From a checkpoint of a small transformer trained on Wikipedia.
Architecture: rotary positions, no biases in attention or MLP, untied embeddings, some layers without attention, local attention windows, gated attention.
Training: a variant of Adam for these matrices, 9231 steps.
Each number is 500 + 25 x the weight over its row's rms, rounded and kept within 0 to 999. Layers, rows and columns count from 0. Numbers have three digits each. The size before them is the row's rms in percent of the matrix's.

# v: layer 3 attention value, 128x128, rms 0.207, rows 43-78, columns 64-127
# o: layer 3 attention output (transposed), 128x128, rms 0.211, rows 43-78, columns 64-127
# q: layer 3 attention query, 128x128, rms 0.212, rows 64-127, columns 64-127
# k: layer 3 attention key, 128x128, rms 0.203, rows 64-127, columns 64-127
v43 102:517486479490482550534480496517473549514495488485509518494501500463527477517466524454513510484460506537552511506479504540508486520504483490473482468486524503507545470529524515460486516458525505
o43 094:491510494514547498503506546503497517497489519472490477464512484450473457486472489535466468531516513495485489473488489492502529488499504478530504513517491497547467483475522465504545501512487525
v44 117:492474503543486494518446509531492553512480551499506540468541500507568491530510511491480453528507481500511496498512521536496470508489469543497449463512496519482462516517544479507464490496491510
o44 117:480511512507508496482513501470474481477506548485489506427520520523480473524524513542455501520516523542542485515472548511500500504466479562492501485559507525458455531522521525516479532512476495
v45 089:474523541493525452485525532478530486523507516526496514482480492505432525477533512507474504460536533468444533499519472502504518488493500492459484549519509526483479515483475513492516436557486522
o45 088:532513502507487511486478455511537470466549436511513505527509492536531532515470520465554505446496496475500516508516475532541494478521498507472517508483480496472526518488516522526477461486492488
v46 097:494519516533501467484512532551523550465512468511491450475509458508524487492500496496494458493500507499499459498489525510440465488564453476475524473513505503486500514484492482447518471532512488
o46 094:496476499498465493492519471520481474505495530500504493460510524497499501499491521481483505490473508532510478509480503480531486490541517492505518464514437497512524505492523549491515516546525485
v47 083:430484522471488490511512505479525494488476525527516503510520517502504493478464497495475506501511480511523500505482484501491517475479483460467444493493527496491493519461496486472494522468517535
o47 082:525486524489514518480512513480499491529475478533465493494505485498519492499564532507514497498451482474535502488555496521495507501513507515505481525524479476494476455488485556461475505475481518
v48 098:470471513462522499527551497472542440526461514531487508478477539484455446499497507490451483463493503474462504506483511539557477510488514502502433494516499512527474498499478495478494502512486492
o48 099:503506500485495530509469475491525524510499416490489483467497510507486479460500527476524473491462469474516484452524487514483502426489477489472531507507527475469546465475496511517501456551463509
v49 090:490520496504513456498502537479512528507496487495528510471499511528493490518548473477470493444529509526523516487515513546416431489496499517517512486492521493527476491494486495498516481531474528
o49 086:528509503511467522457539461515481476528495519490518509474544487534513514493499518495502503510527495507482477541484527464540519508523498503502528505500494521456454502502536550499503506483526495
v50 085:498463509520498515528494449502463499534538542503470505530499525479518482536458533495509481521489525492533524497513478513534504502541522507520456480523513542490508502573481489545508497456509492
o50 091:493504509483504544505494520504529521510501479501486489490514466528482463494495486556466507487513502524558521453498479526499496477477474474491523507530473469517496498463478493514494506484474486
v51 088:506492494510466501487489486516510535559504525477495506447516510486470486488475593494459492450518502477536518491544514518525514486497517539503457487560464509496533480490453506465535489486528518
o51 093:513456506498497526487492455516503503480486494487491489474511482531501440471491531526468526497534475521573494476477487485510487512510474500467535478510506520505537523462539496531499555458474494
v52 107:530522452512471532482471518527488571539539513502490541485534493481483517499491494512490536498511471485521481484573480493534559474492518485514483543494485511479537532476528506514486502498519530
o52 111:517529522495531510483484527525513540492513517488497492523470487521502524528511477498498520501500460454491503478513498495499480490531515544518505510478499510522475540544539477517506491498523504
v53 077:546515509466498529497497502494502483496515516507526466512496503488480518506518518507505511496497455531507497509497479519527517522473492505506470531467501537465462555488534506497470521457505517
o53 084:511524477524507462478521553462507464497482533499517501532515524491525544500526501458551482505489518477450520473531492515488485508543483501516534503476529490502474489528487497507485483521492543
v54 089:522513534509511481482492494503531511456507509534504488507523512531477520486527472511474509501535514499475491494528520576462463487525508506542473526524522481503488496493474522496527443505470539
o54 089:532462497491502495463526487525501478522521525506518500541544485516501518500517501462514516476491474497504491580506515478562482491508502471478524483453500492446490507458514529526493490486528512
v55 093:503517510536494533491442484475457549527537527505542520496536529494514510523525504507522513497523493538538500485546477519464513486501513515508498502483487519484501508517580497527484473471489542
o55 096:486496503517483535484524536534515500510504535513499545505547464509508507527532523512492517493559537498512484490496517507499505520519488523520490516525479501493475554533516495513489502488512514
v56 100:488501493498499525509532518478513508540516500536481498479508467491478501488457491518469501500512503489473471486510530441495537489493486441504475543496494503522476515474520473453515417564509488
o56 096:500502494516464499518493485459520483528521458490515529502478506509518548506485512485534491461440490482478515473539502528513491473525554525508531512539537529520524500507523508507492484520546478
v57 095:513483492506488526474476457449503469509511484467518484510523528495498499489564545485524517508501485496538501501482467484565551482445497538448534528498470510469513479485471503525488521474501517
o57 095:510471519481495510503496548573502496464470531532458470519478507504507504494506526518518492486543533511538487476516465494454464515539495519488452508492502511512538503515468504464496535487476499
v58 087:560541525490516477505531516522506487470479500495531437491516460508504487494520437513510500499518495526504500513497534530422455531506456487518513532476506504518483511479532496506476515490476507
o58 095:498501458531467464494529503489479476489509562488529512525510494475515540511521498455538503509494506484441478547491516489533504515529523498511540464469510503501526510541503515516484497494535509
v59 091:495507512519488472466548516528504515517511517493487487468481490513471528437515529509505459501489497460473494505539512446496527494510513501492534509523493473492515508488419476490499485523525495
o59 093:508468474490496491500460433494469480475519478502505520496466554521499496479495498504531514494483449502516481520477497479499481520468505510465497464461496518461534484487499493499490517445510463
v60 109:525547537476524513483505545504464464471472548501503464528491488499465523506530470487494503445511524513512544502529493547489519499492487505568516520523537489500498503544508493568483513471462532
o60 111:510530486502498512480509532511494506514509502500505507541527463470509480535509453484536498509531486487502503559496501479530487495514505478480540514435508480439510491513466480564465487450498519
v61 099:458526495467511539517490533507505512515512514511486565548501502487489503542502479486516512493473490465470483504501457499539520498504511443506515529499539510491515499533507491551492468490513539
o61 097:508526528498550544485483542518517511516499483508494471510494493480495492539527480496494493480488490476495513540543461504492499423499511489493492566493485482473439475511491480497484455504482518
v62 092:488491490491517493536485519490514447475480470478504547496498513481505531487519493504510500499473498477462504507494476511548475516530515490462527483481498525509499498493543539499472515465500485
o62 095:490513503516538500535491493497527517453515492496508474485480493466490495526513502519497499512518511490484503475459479488473522457483449515498460511506469480508521522499493474511536475559474512
v63 096:526510516489537533506513485532506479482513466499528486503503523488459509480525461509503522543507492480496481513500506540517458507547509487518538522453506529490474509502526536493463551468518501
o63 102:532504470512536514496503512511505497497498528491553470518494496501515527495522489453545494501504485462440467474483457493523506462512487478497528487455453463519533515527471473506506478536497538
q64 095:481499509483455446493478524432517475497507494538486484486513487524495495475566472528492509537517483484485483537509499510494475476486501504475507491537484494525455500541503452462518497487475466
k64 106:514515485488510566541480492497543463502481483518508523487482509453520541515484522480525482453493543488500482476467508509464516498461491512556528492477494521509496481528531479498451506486492495
q65 123:522466487482515447476479491447458441461497517516489500531507495539491495493532494494467523534518467517517498521534500493519502498496479510465515511522490480538485533521510491457515526477481493
k65 122:457558514497497521508471495543527549515491544494488463504507477522506451513496510480507496476520510465511526547474503497466542462492504450504512497536511505526467479503470470506511497502505499
q66 093:484513507459533483536535475554520503481489504524526498499480493532504518490532507521549484467547511492540520520470501470465482495519452503501491519545539528521502496480536480532528535536457512
k66 100:511517558522453507466495505518516478511475474441517469523521455475502502528466463462513487467492528519487497490478513541503522526526515513496438494487499516479490480499521490502489473522539465
q67 093:519511505518495486496472503447456481496531499510474484513479504450481459518464474490478502533481465547501472496512511486493502515502504475450483466501475503515462504509485486501518502455520469
k67 087:497458479490517491488470551498495490531523498496487535532466537508482501487510513501466523494471495511529497544502476486477481447515516494522531485515503484495527538499518503482509502519498514
q68 109:509481484484517467527536508538490486467456508471472502534505529514496517468532530534506504487521522499538527526484518477507492487523438507503515518543521500544489529474534528504544483547455524
k68 106:521514476505556490488505481491490514514481499498491504534493477535489506478523515474482542492519459467494519546516479509503523485550524460485481508533533461527518493531521511503507531500505507
q69 093:493499488524477518483496492526485467498490521453475515543524532519522524472559538504514506485481523481517521537478515513513526482511484517530567533537527498490535493507521541543503488523500518
k69 084:461505467488568480538512496512505532512479514548451505477492509513514509494528545505462504521472472503476520545492495491525505500465479448494521493523480443525474508523466504524481509535477520
q70 085:486472485515499513499503511544513523486493547467476512534513543479574480484514510511526497481488502500556528543499492508521504482503480501517530521539531503503535485518514540504518463540506508
k70 101:467514487490539476534502530496526488506475507512474502507511506521504504479547509522458513514521446457491514556505505474492504484489499492494534509562507452500505508509499515470489500522457532
q71 110:467529501493454534511499484486497545492527459486535522467530529489530503549498484476510465466485532503498486497493470543481492501488500495523469511491460483482435491510495482481454502505503485
k71 113:495494527541473516534481502493490482496507498514490483475511474463507427518459492526492476485491506506471473466500510555523495532443519517519498476503494517468465481472487465488495486480505476
q72 087:474507492506497508466484474471510541508497493495522530478483481516496491537476488473493494497489489535463452489489473545470484523496559533504493489467485502463488472491519473471493564480511487
k72 068:485475517471476506486522530498490454520501521499498503454498513458472497525477506528505474479479514520509504480524496498511488518479501522544489524491505515518508502533484478510475483524517479
q73 079:493497534502510522484489505541510534475469546509477518537513513502524513506540543553500523510507493488524523528510474509500523479495482504507504516537527466462529483493497538489534510515473490
k73 095:470496488492493468543526540463508515496513491497486497493486523503504488482509498471450514498479475493498521549525505491488471428512521505508563518525534469533539494534496530540490467503486523
q74 120:492480509462511497475466483507564553497504443468516479499500490493483510509509502539494499490469483501491475476482458519491454529480519511515454501474497501502490479499486492442498500485523462
k74 081:515522510499475537527521512486513489483514563495524518465509489462533497522499497482546480497521549505510472463500526500494510486512524500473507480507516517487478500496504497495469513483505495
q75 108:479547528491486532518515503550545489524509476546552438486516500473535523507490527528537448486464557481496514493519511498473512542487476519558469482502516475449519497480486564510448518514490520
k75 093:496485506506517477457489465481499523406443491511463548496522495492481512486532480472482528520498464495505507512454516497518498519489493549492494545504497466513505534510487466500462474516530508
q76 095:502509531505495521505501509499556492528496479482514490511486542497475481466505547506500478487478473453474502490504494494502527483487528490477502469522533471494554522457478442525507465529491484
k76 094:512506502504519504475517527450448469511484500494549496506531443539510552488545549506571518505502501531492491491475540446508491544490477483509510496483480464536486465516493571468462522488523514
q77 099:503519491505536491514511467504483527502543559523511500506490495527478427548498489525521519524506455473497514499527459551477449507459530474498569523507504543472456506532482472511533528526495493
k77 099:499452520485508497546512510502468470527479494498520468449505502498541507515503477516489473505489483529540442480465501489530494545529502494498486482474452463544525506442489470512474486494483503
q78 106:464517512525447486487488509511496516507493518446469470517491499531481497487487509488491540482498544470502511501476530512500510467510542530547507505511516522429509509451479526536495491518506502
k78 110:492512491508491531506496479460520507483462507512524554527522508480471527528486533516516470589434499507497482508495458469522497540531486484488552501487503470520512528510504504498473467478494509
q79 082:544524465460463486498507450503466515520569504496516522497459485508519517519525529476484522489524501491472537498534476489486517517478458512466510488456510455511512519495491499517501505467516481
k79 098:473513536495498552499492519544519539477457537483498480506538504524465481508504504490506471534457506479522478482497513513519486493520531503495481522503477551519480497511509524491546488503513495
q80 160:540503501524527472511451540460456508496495529529473479488502483505495471481517488501472512511476455521487494505527495512510518503463494481503474465506479464521491529510494495474542518495513522
k80 145:476530518517526482503531512502492525486521489522515483555479504510492487494526492499463514534489492492505500584493508456477497481521503468487509506485474510517522538492489465489521498505474508
q81 119:536524533519500500495502526455501523492501524570526457455494470469467449513457498526473461528529512493480491466526500485497487524486496446504475474500456484501494539444481477498531483499474522
k81 140:500471454520554469504502510486472485473493496474497537537497573520491540458530503492487566519527474479500503529546520495517488490492533493475483533481545490524500505490509491482508527519503491
q82 138:511502474491508477496504497477468480458495523522453528500494511526484470462542481531478527526506483503495498513504510487502498487498474484472500495557496491514449544521494491498536483520466493
k82 129:501541538496530498502503495499488507498527488499535479547466502557496470488516500478479513496523451486537504562482499475478480463540523472478504493515524493537505514492494481503531534488495507
q83 110:513525522508473525513518497514506510517508485505529495494519461503479525524488493504501499513507510482459503466493516482506509516474509488500466504462474474486484487485460477513471501480506520
k83 110:515487485535484516513503493491491502483527485504499496469474515469507508523471488482516458482482530541498482445496493527512508545452498524518487484481480517486480500462471508513489480488525492
q84 102:486508510497486489509499555480498509487514510513480479496485511463523445497462475510478499500503495505529493509521483488509483492482491444479502473489501502495450478505494494465504473515486486
k84 091:520501503509531491527465521477512487505514487508507491534492512523497483462529497491482523498499450514529514561489478492464499439537491509498523481531492487497511518499523497489511485500476542
q85 114:532487460505491487487471529491478499498503531478467494532506517501484504460493512479496530501521458493520489531514501505506513489498499472469562505493514506535519492530518532483503483491517493
k85 123:503500487489543486514493513496510534513484518510485499509502509521502494470524517505481534517488498477514550541503484480495510436508505459495516502517515490497531505517501519511518502496477527
q86 080:556478492487537484501490538502476461479516494493483443517500461495487491457499516514509519488515505480535526508534526477494513486493481493458509520469518531536539495495477548509516471483533503
k86 065:546488473487514522519479508483541532513508475477502536530520528532529524494512512503498526511498470487519547537489464504490491453535549467478518498512522469492520486509553514513503490493482506
q87 066:486514467456533496483496491482495500513536528532513523525478492518504484525477478494498519533508479530493493480514490509502482472476527524462514524509490513524551534555512466498520519470523508
k87 067:503484498504460496475510530561476473495520474488496517474475514513496501551504473489499475493521514496506462489517500486471496555499528538524481517475510511492477476463495477488502521541497472
q88 091:489496511455537457529492544519508513467475538550494471516486493479516474500498474572487526491522490537544523507499508451490460512511437487508482497543521509487514507496490499492538532515461497
k88 116:475495526509516476494503515509500491490503500460506517551464497520483494487527479457481527492519472498534505562498506486463487471548527525478508516540545468545528531512521491494503506514491510
q89 099:515456480477508503486503524513521511488472537460506496538485503511501506469481540524475536481527482483541535519505499511475471480503505477516529517536533503539531514497500515506518453531487516
k89 103:499502497494541478541505480505529497513485513509513507507506509538508495460516537489489532505484446490523532541495488480492502460523504470465531526493525480567526484487494522474491530476465512
q90 096:479494512451503443505489571485488472465518514531488471528465501470522471518521488536492522463493482521541511516530535445478493500500438495487500491522499504487506518510486531482500481520477514
k90 153:494487489509552498495495506524508508514495514486505522535479508523486494461505487473475541498496466493518538565489499497492496461514526501477500515527532473538517507493521496512495517522471500
q91 095:524505488508522520455516486493511474505456488492481509505482522503449560472515511486481521513473479541490474503499496519499508492517573552499532484515496475507558499524515501487516535452522504
k91 098:522482455471527463502525466500465518503506515564450523486473530474496510484505520496502519498499548480501535507533511489489501503477498453529540550484559487529522506539483509544512544493526516
q92 102:508476519461499519492457497548495537495515495503514509519515509498492509467513545491513521522519474464473489498478516510449499488572476515502495482503496484500518530505467524522459506478496505
k92 086:489536507534513476494510493506525512524486475494499497512552487503468464519489477486491512491463521550480510496477483526508510499439511490449501502463473506525531480512562528474500508516486504
q93 099:520523542502501528509509475491479499479483518549510531502479528464508465516493488516519481477521449513475480505526491501509546490506525522478482504474488467513515527499511470559521568504483502
k93 096:520471484519499449465506558498496523514528457489520456510534492480475526477500487535488521495522548499498501496477499513519473500491503537542510484533529500499495425492552527492509447499510472
q94 085:506531448487473485557511519495529510542546543499494529501467520496521463480496468483509455504508506526493497492507505519500498500482505476508505492495511480487485495509470460542435471476501487
k94 084:446498550505495516451504544513472508517428512505489462476512488516495505537492480539487508457539447494552481502477470502498544493506525535504469511519477528480469512501492491442556543502446512
q95 085:504511499480477520459479463502486484459484528507516525477467481497536542512530499494458479513495518464496530508511440520488498510503527517501492525479502510525484479490503528518503523508505506
k95 082:518500506504506490507501499472568539475514501505513523504511492520497493507497526481465488549466496504502519499500491530510500451542445525478475514512502562475521481463534484439504479477481515
q96 104:471514503499513497479477542505502543529487507487493511485464546489523503526488464541479499538495520502517456505518473506491480485476494451524514461468497520495477414533522448463486467532478485
k96 101:488492521477480492504494489502485435481483516465503509489495481517452500474498514491513496464536453510507471495492458472467511492535465504488477489497462527483426556498514471489487518491489519
q97 103:496497506479507494488493444497468518506502489550497497439500483534503531471496516511520472502530504501515531502518470468480529482453480475505528491508508478455557526478514480521460525540507479
k97 100:500474524508492470456523519538508494510492484467486484504486539512525489505526489463474490496465494505518488514484558513539504474530498506483511492502480520520518486540467485519544529471461508
q98 091:509524483521525449532471434519455551477502464517480491486500496505548466476525502476507510466550475534491520495503524483452478506479454509528495517524534505492475529516483500498491535530508494
k98 098:478475541498464503468529509587522476502477536522503526533519528504474532502482486531512471500504518527523472504499515510527505524500546514453467501495493503493538506507514490535518491508490510
q99 088:549547520498459463479500525493530504522468484483499559483500501467490489505515522509487498472453478465506487502516496520488511542517463500484499467498480471494477524496528529553530481501495501
k99 096:483478491462514535513521523490513523516541502469509473521505506498492509518498469493490515542480512484480496494489495532494476469494515514497528513513500501469516516451498540452517532488490497
q100 094:469439483500505521524496542489501519453521458530505488483491509499486489495499495549509495507487549496515470503489513514477485495485486498458502489484474539512486503515508526453498454460501498
k100 088:526523481500475480476458442500500515500485463504503505489509453507500485528503536492490498473468520486471476494493473484460493501512532489488549493528513482505501526547527459488517516527518469
q101 104:537497507491505515521493487501505505488462507529505487519527495509477555492498517524490525500528520485486497504542505500481502497487477465510459515523528494498441501505489470487499505497487493
k101 097:482539537530479491544538497462500539483521498517516517468489504509485514489496461443520500453511523541492483496484500512480521455497533487498450506492510524523503515531479527527508478465532513
q102 084:518507456530522471514503497501547511513432499511502556400485458528482523494497484465503483514506501481501437501494496504526514515542509520496542469510453513522513475450495520506512484493522519
k102 087:507516506490498467469492484500444493495532504455477446544498529494514491511524497511488515473497524465490559481530517497488496477495554477494461525500529525475545514499479522462530538474472521
q103 097:482505500497518464452497463489553491511460492483488490499526455482465542505498450530493564527497489519510482497455515497563467454492509460505500507497495488518431558491518485462526492544497523
k103 092:552515480507475481514520481511546538492530508536526507518462504524500483436516448458488509551522494490499485493538511487479490527482454496491471472505498516518523515463470498487493483479526496
q104 103:502550497499513480495483474489508579488463485524507508504537517496515503503486492474490489464511464513528499509500524510468463512531454480509476531530502480541445565495525479492494526506482527
k104 103:502483525507497467516505509510491516530519514479491476502504439494484464511505429514509502483502501474470513505537513540521485552443473542521491497488529476517561495479470517486520527516494501
q105 108:481503501470506477491512554478482455530511494510494492483451553434481468507494505536485524470503502477523503501535519489461498469486508514512514476479496473467523522496440493493457464464514531
k105 104:516532474502515527484473464534501507506512513525482494511499491516507485465477496470490492543474531495519511496464513510559505512475466476462559469477480521515456519512535520496518515512456505
q106 091:514470486472500491458523491499460548467523462465498475509519556500492512499495515460513514494522468478502501504510492478461487497468518471471532548504487507520558530498534509519489477527502507
k106 094:529475483499482485553518502535529485568522458449503484460488469501501474522494491455522471467453503508485501501521530498492500523528508519524465478470525478461489469505493528555492554484484507
q107 085:464470490511529475504467449521524524540508519517441471485488492511469506482491525486504495546499438497501515511458486491529522489456556515497505482493496482494517511523505514472516464475536511
k107 079:516513471459467448447495486507509521494476514502500521499501541528546527484497481483479510479526497444501505497506492479516536446489462484507541501481514449499504506502450519486475497533434524
q108 095:525503488522502497477511482451501494510494498505510521465496475507447522479518476444473505483525455490457485487443483512496461512484531434484533473474478457468460536446492489478517513516469502
k108 093:502495498497532490482539480490524492512511495525536467516458511531526471469493506522523513568475485504557536496513495460510474495518447526490462535474500523534517495542498497549487539493521516
q109 098:503471481492499543451482470461483530500517549483463522479491510533520517533527490458479512517521534482488554531510486522507464496477534493494525467496515515507461480513485483467478490518504469
k109 103:484516515526506491531483474497483474486476572537498491492527521507490491495505532512522467511474453528502499486545502478502498487493436427512520496487500514547517482521491488537519540477491519
q110 081:513539523487477490491484491531522530479504491501512459498542483534534489484527494487549492472494509447444476502496526516495510551496495469540496539518520559514484519455531507503439522528490519
k110 088:472473506507526491511529490535525529494484512477523499464530470467461539513527495555524494517512483540535492498490510443535478522500425527491438479482510445492493486495472509542504471528501485
q111 093:518507529525520494478439530468490501511485485449511480502483511468493504479499527450472479494475480513497496485498492513440463499535537488538547517462495497506484444480518483479485470517508484
k111 100:506458529460490518522508469525469513531510532538527503537512459503507513514492475543514529512504512527489517492467495527552525491556525485477459509492496547485486518508536496467517558486499503
q112 076:501492533480502531517484488507516453489498499551507539495493497501509538531534480554510446476512483518477475504474494485521520517532453495520484495493484487477487450486506490486501581511465461
k112 081:483476484559556475465476505466474508494506481462481516499497498485515486472503522492426540509538498506490517507505499517511485434508510507460469470509501512509454526481527472492487435509530500
q113 091:517457457510477519497486516475460525492519516450509508546500495529464504433467507476505521529484494513455478487480491507502501470510541466506527520504490487515532495508505525509495458521517465
k113 090:474525516546481496485522467502551494525522505524509515463488505498493499531471533536496500539536496498510492482484483469485544469562539502483487533474499528464527518491500475522501532451485509
q114 090:520502521525505514489518461468499485536517511490480546467505539455509476488473468504510533466527455528477523481489530488526486436488562482500485486483515487489485488481492471489481482484478483
k114 080:449456506517505527500510561515490480531488482524518467563498540487534537452483512499523517506511491497507462512511494448514497488482478507484506480496488543468470513508543531504524499532504539
q115 094:532515507474487501542496496551477464504512533463445506534451503506501524524518528512483482533497522526523533506492500496541534491484527547514480492476515505467523506507488471574507520477495486
k115 100:503492472470487533497510492486464529480459506504493517490539541480503550524482524502505466489492480488525433501513420540484511483514493485523557501490480463537438486494491505534520499478506502
q116 103:492537535509507502492499543539548490457504457499498506516512513497522526504511527565489505516523485472486486492487546452477494467554438505522454503532499447481529527443455473512498498533492502
k116 099:533505463533528484497523483480492517506522473466489490521528434507497522480516464473497511472512478535454504502503490501506478534486526499466491475507525493513477520501529543498465504516497518
q117 095:524432509480504501543512518467457488490466467514498499500491555494466493494500506523497474448534492508481477509481521486442478502530507502501476500482498489507453497444478491483510506464471501
k117 099:497517513540519505507461480490446485541508501479520487485495455505514499494484565522487531497490518531510519493508466548542496486499524470444545462458499514541479498582540508554525492491508473
q118 108:500546554524518521507499497537493502479483465526510461521488510484540520541538540515508500518516553487477515499527486499473528492522456489485405505542537472485530517491487471513519479493493468
k118 099:486503534516439497496539475428503536467501509497469559505500486533476506478504447516502500452522473511455467503507534491509475491539536490521525509506524487507513545500499539527489517490534502
q119 082:493488472486530465510497500543514504510462484458468498508463492525448445489477480500459533541510462485504503494494486500498482468537540524474485504473512518527513503471461517494529498502494523
k119 090:548531489509476509474548465465503444481526489531545474502526502491522532501510501494564495484466507509499510497510499464485510535501476500482509493513490513496541450524555523491493505476487519
q120 098:514468556496494473515478506482498483532449486487461524502518507493507459502557514485466507501514489507467540490469494477479467506563443515522480476521528487533460550448445495533523533518465491
k120 094:471523499527519511504487515482464476514531529508535486541492474530503521495491508512520479531472446542482534498516510545502493526501474486493525460527472493536526460543544526481480533495530494
q121 098:518516515490493484518494442547504546540464480481516488522494464504468523482504547463495506530497474513447467488493490505476504509531512476516483487505521499505502516440523484503487530457498531
k121 095:465527516500507511490519435514486495467467503521510507468498522515478498491508483526524492512474499498531488503496467461521516535505470535495446535439478480541508516562470522471495469486530517
q122 083:454517488537497458526465512496504438507509506491488504479467474501514492505541491493470463497521550498521517502450489476488522492532462537523453507473516481471540490459430538545517481498490504
k122 093:503518510493434533445498529485522540475501504484508520519536459512507516527463568503468508489462500499469539504538487531525494469488539523494513518567532508494428506538543497478488491508501493
q123 092:482476505521523536496439459490472511473505484516547511505452515488466502503461482460448490506476451489495484494477474524491480465544518506493461508489495472529502507534521448487488507447482491
k123 088:546509489501516472465507508493494473522484482524538519537542449530501435523454553498538519484465560489461502500479485521499516502460489527484494495498469531517483515513521504451508543525535497
q124 093:497483524469536532531525502508519539461509459493459469541505534498514512504500484540535462503519490541524489501499522453476524530480486478498460490473550508520435492502480499486493535527505501
k124 098:495521489531477483456450483486464500523488502475493536495517486495486487484538482492492483471560448505518455509482493508501494484534480495504500470515506497493504493520548455485510461454523501
q125 094:503497526518543512518495508505504527500516479517564465513480466483541503489483546479490451501537493468553494496484482505455506503488480469516477497474523531505502504498501540522512512495522557
k125 101:499532513416492496501510494545540493458466486476510544504549505531504489514512519492505527483495484517533501515475489529516487494486523509473492545484483471506466513485525486442455487519490458
q126 098:487476463481453497527497484495492468535519534498459517515540511513470502470521486495522514526527466491466459494443487529539535497490527469479486508508493516514464563535471469516529509519521467
k126 093:500547498523500483479496568487521537528481500480514522483474505515497508495498489522487487533559467528508481480489459480434519486493497516491512472509476491507504498467482491491493493430484488
q127 089:468498478452533492528473443506524486520506468523492472514491491500476499506531485472557484518491509512545477504469452511508520535451540509471534485485498558559464484507492567491502454496517494
k127 097:515499528479475511484465547521476554494497525485499508491481525504529455487522510479467527473513525472544504492485550497520513466492506465529463477487502454461501473487505463498521531469505491
v64 117:479534513529522468515499478480509534478535529558492516496503484512465478486532474477490486492504501525485537494484529531463477470521520496490496490509438522517454541503497509465514475495497542
o64 109:503473479512491457457501499472535468507518504493536499507495508501502501542461539468439541542474429521521475537491522500491505506540489443501511495491479466470501514508536489505514519518509487
v65 114:480536506484491526479559502529517516481513485508477476504496489513461528496493522508500514503467533460493530508526498480514498492551486514503509456536491447499507508464483513480480462541529493
o65 116:513491495516433471492495477536495508483486489507501533531495505526514525499510486477506540524480573523487508513482483513515515542515549466479491498473491503493526486503523463481489518475545488
v66 106:506570474451480508504523490506549484526497477518525480482476505520523517480494483476533490496547474490503526492531460506471539474492499491512518515523522513490490499475512519478507507476500540
o66 105:507491479465512502496512503522450484480512516499496540518465497495518457504508454511506560498429446527517503481499499468482468475470509545460503507480505480454536474505439526526476532491500500
v67 102:476489500519485533450504494505532532490485506517494485506498463507466469475516498506442519493483545489504482489496521483499486495508485481489498484507496475526508565501529474482528502526453575
o67 103:543484521499497485485484516481551502463471472511483457549476465477504500513474515470502483517485447518473517564496530488523487491539503464496503513484512483485453507527540465512517534512488500
v68 095:533525529516497543528521490496471530526485459460485503514477474500518489504492491505514498496470520453499508512496487482529520478508529498451499529530486474522530498477502529500502457509499473
o68 094:502519483499452489496503472524507511459485499526494505511470509529479505526492493512488499505515560502491506510474454543502476526514511496492520490528495529528496499503512496489505501510482490
v69 109:495540519494504523478510532547488501516486491481541461522479493499488529505529464496513482445507510503493483515465521510504499505497451525503509435473469468479486451462489466523483479510508482
o69 102:476509490525499480487542460533497438483470506500500540462457522520509486520483475495510519513549541533449484505491471465468476501522476498509503497518501507495526488508513472486481440523519508
v70 112:544484520433520512476490493503506487487487472494502457551516509477501550532495508466499492502444475497505491514531506486534480536496497486454506505476520469544518494500526487507439483478525489
o70 106:487487502540494517502483528497512482522524504489490479482499467452501507490486486484552464487509544474482525470486496536502527427490525527524537538479541524492492479467469468503470479523494553
v71 110:494474460442519479545513476508532476467527536543496483464505525523487525481531537502494521474477524541504516493475512532518494478527532521547525519492534516479533477518501513498517516523479549
o71 112:499508509492495481469492481513484548506491503495526521524490476498548476487448475511474540503491415528479490455489498483499506484529527472488490485514504501486464523486496478533543553486491510
v72 111:491524541523463482524494499504473523495466483494526511526525493517559502515493486475525517565502466479526492510517532466501559500504506501476513520483476522498461530471472498485500503490537476
o72 111:494492500473495507530518527537502425484511513507496507485488542528479531500549523507514501506518565496562488494502484513477480494474512513508527504490497521512555494502483503465461494517493472
v73 109:533482474482447516472453503505500468459471498471477477499508491553523497468485548519532516530542512474459468488469540467533537510525488508510525441501541521478498502487490509543569494498510519
o73 102:531518512493543534512516513497501509480499481535483501519491516516533492525498464541492504519506475550499496513516500477477471537482466467480443509492495477511493531490490461504518547480496490
v74 084:447522491504500484469492496507487461470543474519499509495540519494526495540520486532513489537529474516511467497526505461481467498516525419495519483493476546452439510460503476517497500470492486
o74 082:502470522540510529548511499483524452464470478502482484496510512502489517531516546525546474484507512491538507468538518500511520493479465531534465532527481496515478500485529530470461466570513486
v75 101:502507484521472481504489471450524475482563484501466505523493515529477541482488532487507507483528490523451514501540486497494498528554426477524519452525511531527448459479486524550524478518519468
o75 094:466499483497534543502511454514489504557502464497503548502493531511498537508487477534491491523499488513520469507474480519499506523455508475494494515486502474522535496507504484514511481519519488
v76 110:535557465515531473542498476484495509462547473514516525492478552490481486513513475463529496439513495530516498502487489518444487468505524500497510498504476522519467467483509468541508535475468502
o76 105:484507491483532501501529463559489470495512487468533511531530486515512479491451506505500514513487457488522484476487499497487501485485479526505535494500517499491543484480502546514500477522503501
v77 109:513485483479490518465505514542509522464480545527506492483482495497508470505487509523511541538494519461511435503448564449488520494491482497504519455476517513487464508492532444523525549509487540
o77 105:556502546517528512515515521515538467467441490501476469521540459497530514506519494506526449500518491517483527514546516475500503502518457495526467512489543473516458522486482508470498511498500471
v78 108:508495531492543485548502488471503524524487506507513478501519505497481488504545460483485481430496512482508536515452495507488436491483516533479472541504452489510519490468481467497458484549478481
o78 107:519491474522504485444504436477495496487525492451528497471508494527480499507439517481482496554518489518499481476510479525497520457527545533493538468520482540520504508498537496501527507539496499